Part of a small language model's weights: untied embeddings, 479M tokens.
Each number is 500 + 40 x the weight over its row's rms, rounded and kept within 0 to 999. Layers, rows and columns count from 0. Numbers have three digits each. The size before them is the row's rms in percent of the matrix's.

# up: layer 6 MLP up, 1024x256, rms 0.116, rows 596-648, columns 0-127
# down: layer 6 MLP down (transposed), 1024x256, rms 0.215, rows 596-647, columns 0-127
up596 093:510510557488542499482554540503518475528426481491497501496481454531550482496563488426479438460512515479471561527482483517484540472450533532462472418523527447486483472498503471485507472557539505382517504535511515428507490470502495441380511594559435522445545517525470503540598594497506468506550487549489498515522550461567534519490519562516517502507475520537512534478538554508501531515539
down596 090:570485525526539547460460460486444559495494470468455448506469509472482471514531471394596438550506501454438509489525540413527544479494474512556552492474467462510499622595470529525565467471494512514515545421541517455462496499544426524535457495553489474537512516527480491497456520507532504503503513512480523607528449500496535482501530514507455452489512494551590443465484486529514542467501
up597 093:471475482520449590469512491539500541460475495521532539523514495486555581520538543487432515492499434449494495482476520555512477500479552490487518485509535423509419460441490486560537576554583550482492438496554502438483511477488501515449480489496548468571538482461501493473508516516492510437489504572530545479480538474560504507448524445449436493508491432588517458546543462534546510513483
down597 095:506469466472509550485548447502479541511537462407527530526451504496516457474448497529518518454512516514527522478493489509471473550439504512444488417486478522529494496552544464559598453472585466521446524545508456482517547556489488455474469521513512503551524494439536574568479427479488491506491489500505530498537495529503455505565515508473576465522535500442497464421545516534472530554451
up598 092:544549467527474533541533445508495457460470535504495516519539484550548452487534511487504517496542489502515473483525551440457504540438487490570481464483491488500509517549532507494491496532434518494553519596436425570458500437499566553483438451477481453552486460545484597542484485521458503473481463506503453569503500533508549543544532506472432462544632508555468547473532463426581393496480
down598 086:493578521498466512428530464461521567457580565492506516565479488532516484457468450520537538506539488506514513573418485538432478515515533563510456504487543454503457532559490615519450497490521465469531500468507534466468513559438464481502546512467542535513541466471518495523491506479507450455559471514562528492535461479491486414466499504552461506491474531543534481488434473534486456508586
up599 097:445483592446430538508484521469454457506524474535509459521481436479497622510482536426503512508499548478469534503480452516453526517444516533514544444461463521454521495409497541477501476548416483521529519550507520575500521516455512470475440446488475483548477484488533493494534544501550515530458496550462508554491519489510499520508495518490543521541553518495477548506451466539527425507519
down599 096:453512489624624495498516467504444474504538478445550451525519468508501466541484500515540487454516523456515431542503476544422516447547530519515527525518535479512486495465475505492526482524484509456513513508469521526496515482548514464503430462534530439480500502501428482546582522497540449488546502534492543477484476486513453411380546510512524516538451503511548480490464480482587529514501
up600 104:520562517499492505508425500435480489559477490525500504528516490481500513581586491481455543553468503489584525502516582514487435516469506488488425485474539462425481496470497575490459511531545532549419541534489436447491511461531481519508475533495523541507555502484465484504414622530518548533485504544521591516504578519441408459448507559463480469496509519490552589511474470464428481504541
down600 106:563487543490499535515496532477505528579461469559540473405497440534497492505522576495495531515550450389512501493503473504509478569506567456533480442510530498510452572515519449499532560550420555400445575511516537430471507460481531446403536495464553465490472511517480478519503532475487479466476477491503527451502393478493480525556521495425463555535491515454558427495520471467521470542539
up601 100:444412430474452426466455475520438533539403498468467508510525486431483483573492494501507519501581510515468476562439538528443546578438577541525521551523466450518452485520483511506477484529484500464480453542467445399461471530484537541515557598502478485546510471482485468553490539484473485487463557511485508497489468523527493495503483455489528474491515540414533537507520491466596492483465
down601 095:517559526486528470421583538505461492500455566520484485489548477483482434545493468508507490474496495498510513516478500538604460456477532468456484511466459552560478474459489409484429474450463558454550510491545517485463477490520454598410504524500500571508495532462500578483474496421528556504476450559500417503512496495449423484498568525510568520515484479523461522494451454519482595498552
up602 100:546556557463466520503429453425556509481471580480418528485559479421550507461497498469488490500479511537509492579541488512428527480487491528462476446562450502556536529540504462443510523567448519467504521466395508492509461439533458487533539529497521503488499452482491526532497506454450520542536540472460594505461550512513465501450470449544518452440539542476475568483524433529530465464494
down602 093:497479475539547553534560523507456470593500444454510555568417460546518489513515495497457491521489475525520525513480449468522521563480535511547517539446499495456495545387491528467476411516519444487471504538537448472529551564452571482496456495520479568505486552483475451513468437430529573527499476515487385475533470505547536558553508549488445532469466458570504444512516533501472464565452
up603 104:458452502517481464512470505497525449420468556499460521441515467527500504423492490486493563554451447473527449494506507476452444530498527466514510508481520513480553494428505537551445495456509549524488404457547494484410569478527510512412596544578482524505547537500471541432497558457474489475517523529605516526448449581436569499452602475514507427489530538537458564448478450450541459478593
down603 107:560511434430452534494499477426456574496499480498522505472634519523399559465510517446565470554528488477468494562517517555528460440505495526408424457514541537514473482512449510540544466522506532488467475542498483496402547538456460441518531434513488486535551491543557482527471469498523413570497433495473518463490514595446513480500468465549426514440460508551482465582465485482519578553498
up604 097:540574507447552506525470510439485545472440507488459460509489439528448493477466449483508431506521488534418481439452479484481473514466524490497601519538594509568515530533493523509562475510524477437492509489559429517489516506497521491495510553477534487555518395464399554500496403507508472531489577472470566516467542521576538514594562489443528425552517457434494597474494515493475503445482
down604 095:482458485502506411485452457507495466522524473495529572548529505467512484506510543540402510529483472464554548552454439577462554449510457445521474522460430466475537536461515494478506517519502500545503493472507519537460484519511512554409445547561503476475496469506522495504543550481490515450493464566481459523558511544492457500343465528499555498532562532510445457491546524509448550528386
up605 098:437509528430448524538393516441484514424545492550545524489542488495486562512497513577489463456504468409489452514490461458489516475486470558539489482501546483448539441376498529457406560498536548444550511435542481520512553568535508532560512531519475518549506494510430516419517535456469476469484464428473565480498512511488470524440484555518425491549507530579554523540527436494532529439454
down605 098:483545486507516459533436418488439504519550544492507571572539538514515503466495462593532494512496558436428448421471483485550557477472546496486504495546474544595428506414552528538557471465528493502456519608486528469494519548505488427516500499502487472532514517509505475461478516453475489463538445459553546437457492590507555500432570511505498484469544460480484549557449529537519451561508
up606 111:491490567504550529481557565486518536450506460470515480549470446476533480456488489503512536467437539449467486572538479477484460524551475560537460545547572536534515490519514475503528497506520589495502521554528497485497477495570507472525523450571460511494418465598485496509485562445448541531486510441453491495593509478439510530533413553532519459489428479513502543480470479548489526507490
down606 114:565519500489577489479509582447513504497532480465490545552487548431527455514461470474466554514520464515464487573532494510490526504516527523433543455504507515510422449486555464490538502579451455468437500446462497458531475517492513429543473444522478542506510515537508520506524500505519554493444553531521452514569471546449427533451554527520519511561501573503477569519500465477467465542456
up607 097:565479545490509524502434463506536442508503489508442528498512547553543472527496494483524540532545464539534515513535448466441551566559519431526478492544428542495509571553542539448536469541488566467508515506492467421514488546462553512481448497471520461516462511467551517483534541514490542497481573559444527528480467456480555460502525463501459395538534527450495457504469493496447482487414
down607 097:431485508515483480480533501514527566522529446541597499510487529480490565536488560577538439514480510559494546542526511490528444499494471505484542523479571466522535422393486524538440494467506516479547505512462471555546492471542494571482545493495471509468474501550499475453457516537466455483505434444525467501490491528519471555428528545456558580517463471537466528503523492539529508516590
up608 097:497528496510519497521468548458495531514451501503516502460516510504479400476508552480445501489534466537555492474537479575493505494476558520487486492462531519479433500450454530498541483497570474521529470545514369485522493454482395490557427539512489511465421547566485569438508549518496489520550504486502498531486513536509498489496522401486520554525487467483509468435413514530513475508461
down608 101:516511453537465510584463471537525517546439550544484465523518514529460498498481577513464422487562400533514484511483532492457488539402516451498453532541495592485458552472519477537550507532519439467505534437471480470499507525493450481494551441470512506519523566541464522512531498498541483471511471534430472496472516562492483560506477507529536477551457469536491532513506467398521533467549
up609 106:521507517512443476523470475458473476582551543460464486541523418415439510479453458546499491486507453607533535501510483593533502503482505460494483535435473417493512452451502579506553479487546497455460521525511472489586513438543581438521515495508479468541456481505483491501544501486509441507502524525537482513481514482485477550520467510536550528508435518472519517500461517493478499564514
down609 098:513500496435490453440495489452443577502504525465453496587487388597504488467505488505443500483482487493556488511539521478548508466496454474352496516504447547489497487497547504477508505558534630437520469445465444514564510494585488484516564408550520480517465553458486572495438423559490480499512553489532451485552515510516515481486500535508521498511486506484468505485513520568540545458426
up610 107:469540554515447480501492509552522428423554478543580514500495526558610471482459509445520475467431500509501506497496465474583552484508515443477527529496538455467449485462437466498481502502498413532486457587544466520554550523460548485517455501404527487501477484536517500491414509557558467496504533519498477466485520461448562492476424557444443492520525516558493452540529473484478588513477
down610 104:456418480420447519486544472432562433536437510524442504510511555530520541487498534462435493561476488484413511461446571488501486517580483481592416548440480528474546581460515503490509548480454464502489464526521509537438565490514495543471498514486429506440602561454431475508492424478446491565463509484520509466490502487505508597498501521527469491555493481532485553476466494511468537514499
up611 114:470515538473518444582566522544518482514478528497540519553434480447520424561525452455534540478515447453467458482534447489438497508486470518478501482464575457431482575454536481524498544466464543534444439504435611507509472513475442520476483479550530456477549516483508452454474553477519507550511462511496501538559437484512499444416488464498603480445538448466515584527503425525543543462540
down611 117:481533517459479471494565561445458444469500496487492465567556508537492427486511474481550476546576474520517490518451467468477542500454537450508531524489422480504530443459472531492513510470473446514533479525484488501525509516467470573512496556515535519484531502572491552569500551486536474407544508478506498509521567488589498462512595420480493491506509505494564518434484570504527454415420
up612 096:559533474517501455504405518546533452517620446488471531566470491467469462539468433493489533461475440488458529538517463515545554426561524451440486553493534479486493486533561494469446514492489559454529554524499521521485533498526493519564484439407480435468462555482481464459527511544520513512506507447527540478500532471511558518476462421502518449524471553483480531561526558569516558497491
down612 099:439557571485488555479518471462471489448455518495460509466527483554497497495509563549578492439505533495483502458480507536520472542494513548506534422482506480511458474499487581512552530512466473493570425557568491502455529548491503461514460537493565571493503457550594518552505552492508520482547441526482397501458499583440486466476551483552500500467478482515536465465504457439481470475537
up613 088:525538457528501457530479517469490493536501507533508604459507518503403547467581458467440506493556476536412546469490492465468555532507573517460536565462546515511504455483457506498514468559462530500458541558551499497489548471564521426483462491538430435530538518461547439525536518448529451540459542490496476456459426567532476467491575458496498532482471501559510496516523489423494467517544
down613 084:455444444393473466462490514474495441495454518454439474458479483481521473539452579505505518521466478552585510474423500521498564457446471496492547481534595548497469512506502526497516520451479498525531522518478500538525533479500514506585533505523488500562491567495508532545435525521477487526531512449501541502436538453554505548498446477488485454451533470522529487507443474478485532507608
up614 086:536492479506469553506534411513528473500463483511440485488412513509473498472468517533567500506495442477468526439517500491484502455473538448436526446494547565546562550563593523467582497501480528506546524535512493508416506487513538497412504505524464431433517498476555567444523464470475464559463435513454529480522473539498477505511492461532527446503494489461538462503568439445481450513482
down614 088:431591492557427446492538611440461486493551504502578551491578501505492500559430446535558469582514515511576512525499507502494497467456523497547490526524548521489488420466443523546461454542570412550487514460505508556523517512449477458517485474444512490452530484574503489488491466508498556539524462519525434524381514456530484563486450413534466524493499437576485563473529491405560527496457
up615 100:455474491457519574546491513507495534451504573500495462504565509533444573448514523495498518496487539473490502488537478566532531518458509514577425498414490447517539479478517505568479448564495516458542471511568527487489431442557529525491509495509520505411500430523524463472503496492508465507528465549451516510456508588549511540538511432527528508496498529538549544545458496520510447454478
down615 097:461479482438535463477509499522397488553568421540493457502550525503472507445522528473554558485509522491599456511464492498571499556556448422455530552454554530508546443436508501501490527533502470504452544511489470503449456503476489533477456551479468527483511482449431508565416503458464482516477455561526487504576508485521483491499469559484500476515485526533519525478568419499482445506440
up616 094:554442491508480513473512490536470569469474541431498443499493495453421456522516541487500575520483477421511533502526582478529471405574476436471504480568478528430518394464510504531493554508553505528548487516536497576510562519542554531520484466443477473536521600487542515495435551478487480507491524565496521518441516491464446403475524471528442513518493484564475501517563504530524475432560
down616 088:499541451450524561576521477587543511528541520556453522538517536511559496524559504555449530483494472497616483526521545470438478526488454478486497475446485468422511512558516493522538487512456434518474426506466439539553550468575489474473559516489558475482463462468455534522479483499527555556473497484404479474550469506505477542584445510548532525562551428492478471515469493536517507483453
up617 107:568513517496420568470540461548532450519545498485453499490542454456556457430451514512507491544542470473518506554468436506559491561519508453454479496502456467563573476470511451596522448469484481547509525500489526490470476403499532451581483500467515484454560547477464463510499522494577520561496532569510578457461495474459434484541555453572483484457530477574470478520505448494484581534599
down617 107:458539477457482561515557543512568417431463577522458491514436548548438488479562488465471566595407486442548505526495485480481442461478520500510534466505532444480487508515509491498511514526499468548548425469500468507480478525395559546535542479561503480465530519483554505468411530520407542486468585474525539517483476482461455453503509453480482475525537507480484517504509478425461503510521
up618 101:444511482495472568509552503447497400525490456519558509429536489475459496462468440462459461520433521493474506535604485507520494485461543379481531458538532490494430525478494558487462568492543448536534550474463573464488504418541549487493421390495598478476516494439509510490454464462562483552484512482485537455581483472505551514492501479521547420531568519557487451523467531487502504461560
down618 105:470501496482498461564467510459474433497456445538509486435566474460524554490567415507429481479519517493458508554524490511502458495470554489440567463426479539439538539475477556501418470515514460543547473493454455525480519465478549511509524581475525487472600500497485488439599527528510537492508542459447504466493518529413417510458427494512532490505503546554511508505488500462515545480480
up619 102:556457558478482511565561511492484504462498474478486441463561572454468536434527530517510519483544486521458599519446530513526482500493387498438470511505438490521524469486451545509483580527458483507440478494571459465538527427489514551490491464565485466579516562551545455490547464543505505463565491487451522482452501465523522457452561563452573489482398432559464475494471474474495531503482
down619 095:451471468555484480525468486522511455511478533463486526423498493496457494481544434435480496574446531541478458489420519505450525496569561495489547490619565508547528522548507536486533457483544480484529506533455484500492523536450555589519459515481468463519525499501471443560543524445426561501569476481534504558517514530487454464540550526519499488489514501487465483474518490513486500525445
up620 095:528507554502518470521514555480550531465551481571555455534489499495431536534483524472625502543570419546556455502441409457484501540478498525526525500452510485527486429471437552487565460511437476458456461516437501530465553576546495503487417509536493510500621418433501517475468467535543470480511516430466505498535484488461488461486509455543499499477440469494492461498525426507533552518452
down620 094:433517525533443507480450448491484456490559531596528490509515474456456507557511479508531452412532530525511515496582495534485493430499552490542500540460534536528517537553550486481476526535486493470429547534471539463451494486496540559477551501487541438548475482476426475452494467512544446528552466524478494443510491464443539428472478536501435534483436508478513559425503480482630492562557
up621 095:505369532514525558478556446510618497469555479496450476495529515556518483517408488505485535470564461549471457549459477526518464517502522429536496502493512515478495464528543558511512511500452478492570477433425464537414479528525512520437530442552474522454532576472494459566448557498486514491515530543464443543493457471508539469555478533427535498573530519566521494467461516527494450538557
down621 100:519494487479507475492509536461420502426441534473510533443478500464506485475546417530490533517500505472498481491463499526530564500510491560493500443518533638546537482494502447502535477468493527439498498549495492482473531497523560480494471536465494475473467526494543497544513447472537602550498473561465427440577465534552427527476549464506474555494544525462547515425460548369529524457472
up622 100:463531406576560584523547508475546495503551470539461481546484455463537415486488502511568522490503451464520482545501503515558413511529552489496548486489516515472601506473506480467513463478454573527472480509479527482446495527474494483540482522508447482494530530541491458512461492444502560522422438523475457467545536594446531625516517488463570430528546520495406463476443420475538488464461
down622 097:547485517524453511517430547477478415509505507512531498487428508623531459584494487456529512455498531526487546523484551530529512529520414473490444533477474422514432523487490454469536443456480555529527477525483493457514542485421452506472557485477548470442463487474431501436468447527455548457444443460508512495535529482527540515510412554534541524490447558525453437494392449494513490448428
up623 100:536458528460554485447574483460531508428530517567452484479446516459398461485514469483383519504443503518456503511536536482438550464461515536466541434477512524461551517506439517496470469526522559512552482484486480518522515469492496526485529614474516546497519506495541514473487504512462491452492485453559525537521496527462520489470533529505478480521560486425474545457399460513486546433497
down623 101:547503443452517488497479495417499533557581554484481514422529503517493535439442409511548459468508472544582454516531496489502553508516520463505473487524518541461534499536576460465458462528457520493506491559541463461519495489527470495546512512503450487530543483561479538489436532476575523428500512511529542459558569548507516477519487483474481522427545553421445540470421521488505418555448
up624 093:524494545501528498507533546469523493515497521477428515441552532418506541582478534473466479478504488481536551497496524464532469486515551537543378567510497491516493556506512466502483482518451505529503503499452479499433574485459517497482521482530510458521431459453457450431522487475483500435482528516525554413601497495467480465580496523473468577490505516489501499504548465504500497572577
down624 093:456540484455510525563471456482506474442503446478487489456475525499477535399589501485459461480515492516565471438453476494480492511491505530536533540493473550503502578537597448555466550432500489475498492501603492497472572434511516437465451584486545523457459507474475526538497573484462551455499534540501550522546442554502578504518513470435506395526477534603542435461507557535490543451491
up625 100:500488561525488561497494507495515541481485516439456486460485505427518535505480550482480488502523541476400483535506485471474526433504419461492553474545515480587475500487482450531572501476586492467521555473466434549501501452501503493481473538495520536470474466565503559467493574572437528477482540514515539509468455547610450522466506482502471476573539445520451562480442481548458545518553
down625 110:516462442499497629541481495487457514533461570398492478526512483505467493457460498564415570436453495507484492527462458529506520523497601551519413473491486535485543501500513455522472469553550537470503454496442532486476501513525510462552508437522516527414473574472493485488528572527418465456509508450534507500489506497526479523559524513476475504472539546505561475516532577538516460494529
up626 097:581527471468492450493425520489449483466482542536449494464549478523462447554501485487404517536492484426486500518471516501497460588567524528548539524435501477524600557473491506477464567513538440456494547536530570467526506561496499487473431519501462435543408516522503509457539497556500408520475504518426480548478520440492484502480518540477526546525547484515462491453526492563515533419515
down626 094:492476575490454529559472569498520520510528496510507463442537546527426447449483468562455520497519470498523526494454552442505520526479514485455587438525499560496412578416503527540512546441481478528483419521514479523493565494502557497473500407455477512549482439543520424630482496477544568503505455391466468434542475421469496477469469572462469536552492485472454489451489462525550509518462
up627 104:439517514452457520487495451449559461530484400465458463523504430500484546508473504444453517478511515481476486576482515525479484494445453484473523497496462543562484414488457497476511521431607401541537532480448540510522525489492499523483486487444465553563535511526492506514487533459555557520516477490496504515505500483556512481466517472506530461483383492545556466468435464510465506448444
down627 108:571473446512465582516539515544556523535536576536463502425424519427532508515507509515527557533498486532501467539475479510420454501481465489419492497521513431498520445495548461418537552564466441496497469525520496472449501534505530452501520446556482455490429506495493472470472540511496511460530490426456510514527534440508553551459518506525550382518511570496436455435471539523445544498434
up628 102:573484476493534498496468445475521478506444489532476503484566500501522550488477578398482459477521495513481483518490490556487505472507487590401499461528502475551516489493509498525540554466464603506507430478528439559557482569464473580598480470488570452521524512460463456544493566558482488473492509436475495526521510523524510542495543533524456496500508475564493577463479524548535487440502
down628 098:508454522563393540474481498503481439500518515481470480536497499518502476508489561464512478635485439514459528543486504536519478487483509524568520474476470510496528490482519618477513458517400486515495544553528519484533546545499461497558548536527546574453510523478497504486477514593496534522559519556499507472558490579521482555487531421470503552526491469505524506497450565509578510479567
up629 106:559470532478492539487433526448540533469503473507520470457491457426474498437511528467532512489506485527486460459451517500508514473463557572519453454549477481530462512515515471477474500526618536509511494488508431557502467488463522421577444453426535520473529544551452510502479522507500485559479504532453513492512550536452509523506474516459507535520532530507502479431540483583541511517469
down629 105:503525469484502423484432481513461497467555475461540459523497458608543500575548419485508477456493528505428545477558541546552523434509552471567444476430501565499456490526499490438519495504466450514530487484521452512420550460509455500508567469493476503436497574517522608537506579513497496463488366512496465500480477537488485477569513500521508455518465487482504505483486530500559515417534
up630 099:520454535468491572502449601552463478481466513485503438460493423538417458508452541532520489532551494501558493513475478478477452465563484475522461427470457604511500481480510483525452475525541481510497429461537541482509568528502493536487492520506442485592498577525451601530556486497484597496550549524477499554534494538496553557480479485498477455500580656565472445510444448483545514501544
down630 094:478518494513542422506557468491500506474523489499483429474536480496529481549551517508490582522517483473494514513496587501515507454445556488523545523493515557471569456444515499553514485507453471526484539480522490495460516461528553534437548513498563514382476530431519489495392535470516414434390505434490584455484507460457510524444481488563488496501451479477514432487451518501476515454565
up631 101:560522468546535491497509486531508488509513518497496562455539533498480502475462487503489517498547441411541467575472457559543499528530425441485473378477513544514444509512499469433462567491451512555519484510564488479457503503457484516550437555522483524515475530474467517504480481537531516474505512592550483520426494495542444526512538433510582534506505503495451434436471554400558504523469
down631 100:463445537431504519453558502492469529542511570507466426555492479510527532437463595499502497440532487481560480533537513549510555495486465517533497496562480568538521451482462499539452515512445410477559469503544509548480527458536502564474558528401526531472518496458510470508527478478580465505422466465483535504524552521498498483491397425504485489551532508516534459588487483469462496508480
up632 109:474442469546474501527538550515470425491481521469505501447440482517528498489543509491423532450478394462535430453481555560429525521523493466531565446504529465576575495438512502463499482491471437520534550466465483409503488487500521509581424516453466565512415539544421497515565519446549521473524442509478507498455488531451387444563462491468485520524431547503570458530484507453481529507508
down632 113:509497499488569530499498502452523502543504517445499476505451551466463592533474535425456513562423400533532512494494564557488518468500427483533554484557574467469529444422501529517464514515564462506576623519473418476502502517529493455500536457521506564498463485491496477544505462498463548376460483472461461550502624460453444469477527521530453559572505487522528436439507390464513540524543
up633 109:540460537499495535490463561473451473548542482517499482541478511444521473574493478489530419501535522463556460450467508530487483477536489438517506485517488503481488489449497531502583560510507435464454474499454538538471488505479521509558449506515457579530566468517520520510541479485554484511542572562486431466573463544477471512517487462367509518545471528522508513499527479484526575484562
down633 124:583422477488442476480485514477523444496529479529501525523511571485528461499555563452523444505501490509589423548436485492457513494475540477514485485453518538512557526478498489503559505498497553467445476477537477496513457521476550499510445449483578523510431497537536527505568514501467490556522540549446502547480473490547517571553498498557478493554462505496514494482448489482519541517514
up634 104:469408617457519482463564500490530536516464483488492562500475507492508464487472528458456495506461597434543461465464495400505443446497528486571501521422506509522484541532440499471515604532399489553531528511526482497473532588509480497470478432479471457499549487470522528472473450473494524441511486487497499575539546499569513513480564532439485532505488480501478531526543511491510484498452
down634 106:476513511524538532532452583497593463512471484562513532490539557449529524512517532534553561511631506511495564480513521499465504530447492470417496472489485483463493503477527597489504488514449496527498542496493535466462541517453538612518553504481521498539481549427471536511453519520398549420489461443438513534480516474484513442536463491437440469544473448422520516477495496464484465467499
up635 083:548481478473471475529484519517489468477472502487493545482468502527463458533519538575527458502526433574501515479509470513549438533539552482486494561487610437538536557478493508466472459507537488513592556468565508523542462535464536501505480498454460472483455494564489532502500481530448497570510528534358505509542463489455498530487478529566512496450558511527440525426592463473512501483545
down635 085:516539491568516467489499518601431527487536504481526505500549544519526542457458513464488528528457570459510530508514520525454504509534426471459501515413418476514477508482586470497489436509453477506436433518564501546510504408537462485502477476523540479516485442450483543412524532510506475528458477456525541466462472553511545453540497467458441522560537518567522501509481508567543473469436
up636 099:391575497442480539496526527520487477528454485535495463490499480509479471479495513498484484525467483450459558478528516472494460536530486415524545452515568586477496564549459489479463483479509478493473541507610541428461536489539465477490482572537501561575505566553530482496487541562505550504437507488406468562447528463521496535530412476490507617500465542567499450460518467509453581455495
down636 092:433446487497551506437512333520476469510528456471493502567518429487453533495524531530505536513466495432514535480502512490468611472549494546487490539523493502553554501537530521511546495489443489469456515560444497498496459440443509446526561519535565470488463523478514428558509478498448487449429533525575501475553493468549521477468505479538506503472499520549523517511505553508536474513511
up637 112:426502516573495461477527510517468464488491502439526442419542495483515468433577478477485456470555527513486494433463505470527442513528563465463482526462429503449572560485542490536474520507491437531473509523526483414491494462489589484440504558499525541579501443481507536472536479468518509428465485504464480497487479488539512518456533517406494499512544500480525506537496521530470538496457
down637 124:536553516497476549464487510496477494515456512489540450493456488513485480563427446528505487498473522543460483454554564477481457487462524437538488487458499491487532456542446528498483428458461464480503482468512500502487473539513496444483460521453486480525462449475480490499515536447523493547520480540474516441493458542460479557468423568530477557428444556586464503476495520486508479490464
up638 089:524497499495542549622496504455595459531514534523558513513508496520465476503504468546474527483477487438528495475484473534482490479474475499555542448510514513547541519508499504437407504499502523418482486528551469471465482504472507512474565459498444494479491515528523502464573450484460497408394516484521429486470539430487452565527465465464517474509452557550539487500503492601492497524509
down638 086:429473457502514500470492533488436421475503469539438492518478495457581460493536533448555495429469484527497620467521589493532512472509544455536537585464506519503468475478539535489483489522538480535469520466476512539488537483507452464454454506508489548503525533499464494521418561561549479482525496516453556495503491514478472483448484530504524573402520520472552505487513559463530507473548
up639 092:519489476533548549485453474507474430430517484454579454446532584497534502481490512509532457533447498541499548530591427577507521503529549434465448538452542474496552506490507472475474480499577492580501504496478477496493467546527504496464496498506533508523483427536548461532494458464457529544486506520521474504484605455493535479558486497488487459451430527586449519508528597507510440520465
down639 093:476585450505492518565496464538537480478519466532537457466499526499460531572481539460603513453417520453461498560498457476539537483501543504565529441514441476518575528486504491509527459582500494476526517517508527426485525514498485530499460458536500512506436457493481458532528503538483389502538418465486492485569457497512566494558495513474485535452488449600460514538493484510460479523569
up640 092:561527485476465524513584496490457476536504470572533488518494443467587502453526463522516529465491470512528503547534468509476437516493494509476410584524447497564431552486543486474394525519457478468451490518459534530537535518523507572493505503508529496546462473497434496503427529505466520482582514507570548531384447541513536464482568503460475548487493451522532568473489440507606548433504
down640 098:496516575537452540457512463486513461600504480499551500496539536439517468472539578494477489519493558435455496407522442532496526492463531511568489521468459493587518496489562483444525472523534514608437486500547504454481486433502487516540514482525493437547526506470544473506418517492490463492468500461515457458514581489557481531506441498503417506496520519468499497532463501536439557510463
up641 105:543543497464513543433512460530534502556490565513453538564449480530490561448543484513442496497442496515527442462553488483540488522457511465505399513482516463436483496462424549486466493465523505499507491515464484532528552540451446472403500529443535502535477502514488533532477569535466534524475462537602475554530421488469518569486495428512574497466538476490519498460510497494505475489565
down641 109:466455517520446427481468430542522563444511476455481544489519482520567461541523517478497480495528536554495547450566527442486490523443526452515446479532497484508509542547501539503550525374510478497494523422494465447500447564477465548464460565480538486551500508479488525557458474531459472553460491499482506500520456533474492447485538533593500396527452511526528485513469408550571521485503
up642 102:504502480450509498471568508502478408518538473430460482429465521431532442500479478484568492491519491433582560572509500473466516466507466568525484456470514450495541547483485504496532445539525514546464454542500488478524516451508538502502489457449475526567468532518470555535488501485439480464392562490496510570510522478488452477496532641466515541501480462446491494510499512514502552535421
down642 099:416561559536515549530494445457518512410495502487561497431456443453508515471486481538428495465504527568563449515558510567445530568530437511476586453577417523503531514490460601516487484482478583502511497488488519505509515467511494420507400487466517532511482527476515538473541455484496489542512513561519419535451437459494482416475579511526506481489474479486528464536477499483462484545500
up643 093:515497487555563517468452455487516484505498417555484487488514539497417497527468520414435477493492475497480506560497441388536533565546530482543481515464476512567412432520552435487509551448522475476498479485527518463466464472506548494487579501444502516494541572505545536514581437476412522547491510523484517567572559478475524496534500480513562545462492469440545563495539533471504509515485
down643 080:446519512456471509429465475466503577524547519496558467464483504530503458494483510505462502479469539483518492518510551486569533432489490489513506480499517426501449555504474590472526492536540583595516510493499593451511487506411468473559493496538518477531461413537461472423486447517580488471519505503545493503467505456472495513439458532505555513557525459518523449519464507521521570500489
up644 108:521549441479548474513600449514552480548529429575566447487443496472504473489454579502490517486474499562480529524562551476458527545454433503565535508500500442529547491482529508561498578406471533514490501550470478506501481513501516501485493456498589473465461494488484559528492471558513522524436582534531415481449511495461495572473545498510519571458511484491523524470514528553545524536506
down644 112:491529499559471480468554524537465518443489487478559450490534526492543425523511413480492455483444489511480517566494546445413534564468484425533502525490498483528538513459560522490516558473485444502476517494553479469474447545477530504443502540512465468487496453465483403549541540564498507443521524487568453544449517506490569489488473496539548479491457525446541465517541530531466481629573
up645 101:530489436552498481482521529437567532506458480565496479416466436482556523476531585455487549471537482535478485531455519575540519487533498519532543549505543533463441461515497448578446546491441506500474544461532459509525536483466518459482513527508506455545528521479483524529556542550542489479513509467523482465451467528508491362405486532438441517509490475461534484550463493456498463488470
down645 107:489471472499525512498512531506424530495489444486520455579460502504492562511468452488509413465519511535464545476511516400476467465510499504497503560485585539544516508459515526502502485521521445539458512504450477538485490499446476451535521523526469566478525512487529533515479440471470487529442465470456564504520548497558526508525462512483454525562574536442497503490508550446497550435522
up646 107:511488491528482525467482500436469496514508458447525516452473491479537534524479488483422481449511463518617538540439488474499496446506499447506531536549471467405470497453508480474482469538506510457468459530429473502518584529534577557530497491440510496566476526452552568544456419526507463463469545582451490508477554460479457525467516455482570532507497442509526547539511489401583548524590
down646 100:509543531446451515455479475523512541494450529421528514507497493478516404504458534498465555520523469530461505472466459493554496452525453553477506486503513530572535453513466482523450494512572475521445457494552491509479537502547407470444494472532481543463535491464566517452414477470551470559467522527541478564536507495516506503501581548463477504458503532565490459548435490468449477427394
up647 104:453605498500518517500505530450505501510491474553465434518496462534504533473489485438512468566501427540530506417452494448523572510489512482436461490560511499516525484518571491481469532476514491503445460507520468453596515491486476456469514476562502491523482438573467419502447532434487528423491440485468518516425531526429517501499497497448513495434424490527489479465549513620481462544489
down647 100:481507533494483567567570528491490515523501559480449470473511558504526483461473508511513515481514573411566516547509473485436493453499475495459533527447503395502493460510403540532508440492527523506529466460520553515493521478536522503532509506428455517446482465512512494531506471449482481459516546514509473442509561575458503546551451440512496507588557525498412507490490517442501516481598
up648 106:477500559466492479462499524502524486541505503499510484531453513431499506480484524473459473495537520507484500473424511429568537512434501448532470523487494495546492527486524529604426503558518431520478447501506535563424567505486572461499434549503471525487449569451579530556455430517483517519518472496596486550503431529507536523418480469438521436503485433497552509460499537491471630485480